{
  "n_head": 7,
  "head_dim": 64,
  "norm_place": "pre",
  "rope_fraction": 1.0,
  "parallel_block": false,
  "steps": 10831
}
Each number is 500 + 25 x the weight over its row's rms, rounded and kept within 0 to 999. Layers, rows and columns count from 0. Numbers have three digits each. The size before them is the row's rms in percent of the matrix's.

# o: layer 4 attention output (transposed), 448x448, rms 0.0471, rows 45-47,109-111,173-175,237-239,301-303,365-367,428-430, columns 112-223
# v: layer 4 attention value, 64x448, rms 0.0466, rows 45-47, columns 112-223
o428 099:518473472528496509464524501466489460468472497477504510521498505503452565435558520506452517499521520490479489452485487522488524510480501535513458521475505527488524483526488492535475489490541534472518499506516496549496503483514550465498482541489489489533498536557515510497507494520490471528500551497473480499464466519470494536463507520475
v45 108:507503541486479451523458488479472541471517530485542518450505479479505518552478522516552506483552464468504489508527457534540510553437521485494506421526525526517522492492500442481555498590493476516504530508477572468511538511485466478491489474473466501503525489516535490503516510499478509522495509487527532510510487476484538512513517474503
o45 096:496496505512525501532492488535487477496529488502496543527474479498499473477485536483485508484526525516517469497476484497482437528513524534503517498468509487473483533472473482536511478459567505491548528520488515497525484467534478510544470483514512472502469516513485505515484463476482499551481516533500477472505476547502511475507485515474
o109 107:521522525524487515472478491443539487493504501515526521515548535529502483471459478502502529473460447498471500506490499469509461493539464504494475561521494470498433486491519456508466488479508499486545500506495529474516438514462513506503523504486469449491461505515496514479521520501481485482493514484491475505506485486519485547503446547500
o173 102:505471538553488483491441516522501541461493548523528537474501476475521505538506503522519467500552518493485533509484452504527500509498512505501481506445486528540530536522490518505527483523504507524515439494494505465536452480512472506500468502462525494487480534509522502511476502500507537510447521453504519530521504481495536454537446511491
o237 099:526538529487470537450476506480490497452516561481453499518484519512474487515520471520501483511493475513517502522512470500501539519489491474469467447480531557535581488538492526506497468499515503526480487534497517472446511492524474479481487501502469481515518490540521525484464494508477492513498541521501466496480516510513507495510489515519
o301 099:521485501504469477571497511507519519545514486511501536492488475495511514475457522507522485496506459515475520489485485474493479492487493516487533519462487558478493486475483491537511507487513513515488497503546528492503516506465417507474459509505474487473495539482560525532457471495499490496494521488467516576503454521481506467500502544491
o365 100:461485501515482473482488450451528512453485545474528490478476488483514464481494484485484514501518490482512511509479507509501541469511461489503470490487491503530535506486525508485465491454503523489529450535482536465512487448502516520513470531467506470484520480549494475481457516558529455474490466480515516493531500498533487503506438511509
o429 113:494526518530497497503455467498481506506505520525488462516472494524489512506495483472483480510490517533477544510467487527513515463483452485502492482459522516488548483512459551503520484469528510476477471500494518529520522484539454481480487483478531494460512504552475506501511498475489486521502533494497512498452506509539467448495450534489
v46 097:470499503508491489510537478525521519482519484497449516474493466497527484479473497455475515476520487491481491485503465525489515462476539499492547523491524520490536504514515500455485532495492492480497545510524535524491525517487487517506503511547537501489525510506517516514497505541485501461491510505526493491511502497515492496532497495514
o46 106:531484520537463498505514496458464525525539474478465520503497535492510466520473504529493512471481503481487472521517511532497487498506499515529485503509493545497542513485529508490549524475492506477422525545517479509513518469507539482544479516460532521474508499513516499530541508487493460536489455485482490494468482520481480501542532448479
o110 105:495489513475497476472466522554485492520496511512475517484538524491525519492498521514518476531519505508465468509476509495517492497518521518467522508534485483483513506519522483509518477504501510487514449499469479498529513506527485483531561487512477483502478475485522537514532510478506490502496469471487564481487529501500521498514498543495
o174 104:525526498539507494486497486490477518541523511484523517553533492490543459535457485534484502461510458512497511564505489503477500523473524541519493545519526509469535484514544487517522515483493482487473536518480524506510496516519499473589456511461531504490485513503536542506484506503483484494498493491519468515517495500472507507504517452485
o238 107:474522514501507518492473509553455471483507485549474507511494475517480528508522482506463508509511514496446523483479537489538548472501505485508508484487487489477555502540485514495467489523473497495483503478494530496491539514564465478494467502521470437450480511506475459534519457492504524491471528472529547486477511471547512491485500477523
o302 099:513484509522483489476469518498500501498509519490493506509556548509545502516490498493489488480477495495463485529473486526495483497514508533522510496517502509473534518471512519473542491463496559507471558509508479525534517505488512487542524528467522504497502509490514518524532509503505503512515426541462480479474495507491451524523494413472
o366 091:463500519510542516499534516520460466529530488501469466501469463520492537455496478502482558527519525519463496522489502512497531501508463477525507500479515482471512484537514500512483484533476480478451501488512512469530481519556518459462494497553463502510508498561499462561479475487507501527488507453484546497532518509544541533465523477535
o430 089:476507493513481531475474496470465495528519481470496560539536509454518498528478508533489527510478517526520516523517484487528469477504508487515493520486520546460482477531516452475525520499481447506475501499469499500518511516505513507526479490487532529487497510553490478517528494464500483508518488491499489466510509497541502514493496456486
v47 103:525529496506481448465513514501477537548493481505522509457535505485494488510536462502508466548497471526465520476480502473547507505536480461499519488474508551486518503473494448499499493533478488488544493541515511505480494504501435478467563498465484490498497495475499523494481477484529528474488512471514505494503498530531514483487503495460
o47 100:484510472478517519503516477508524514442526511476475514495496519485513555483491520463473452500477471509485488506469493517496487472489541488488530497529520451514527501531500474514498495510494515469515495497534449521513461475505517495529477479513489527542517506457524501511520564477495509515461499563505507511479525517454434521498497489478
o111 108:480491510492530442498536493478489485484494502508512479490515527478488519482531505523485523490453508517457440495560521473499510474529452506466489509536501481500479500453505483485474503519484505477586513531536459498511521458476504472465522533554506504437474477474480527503516473488445480511520474511512568536488504471509481522523510513543
o175 096:534490508496523508506488509508508516460437490487542478467473471441485503432452516536475489500508464505506520530470486467475516474484489519497503478522488475516493500499501537518526479455503478526524483514539454494492491442515505481459482506487472481504457477492516455504497491481535466469526482509514538508466462496483500525503528540466
o239 119:492530527463488459512467464476479474472530477547495500482511493447466513467503470515486517517488525478537472503497513492530527492509460516501466532508507492508549490482487494463479498521488513515507509452524518443469488490510497488518567535514503519470515507438465512507478466510526527509533481497526512528503468486507483478485478494536
o303 102:501542494522470473520501502499547513459459554492518467479461496464510524491448514515515502476484459513521497499529527464480504468499530474496503513518483523532487460497467494512486484496467513493472526476544450557506510460498501506514483536518492523489491523510498496520494528474511439474476505525524476482529502488485498504490519510478
o367 086:471499527427513484530510469458479460522501487555495521490546511497455480466502492551466496493453489487508476518539513514509520477521467526469467528531504500494520525447541528470480503499538509551537531491515541454507538493492541482506466516561509556450560498443482462514443479505492524473535468500504468563489462477517476538495484554494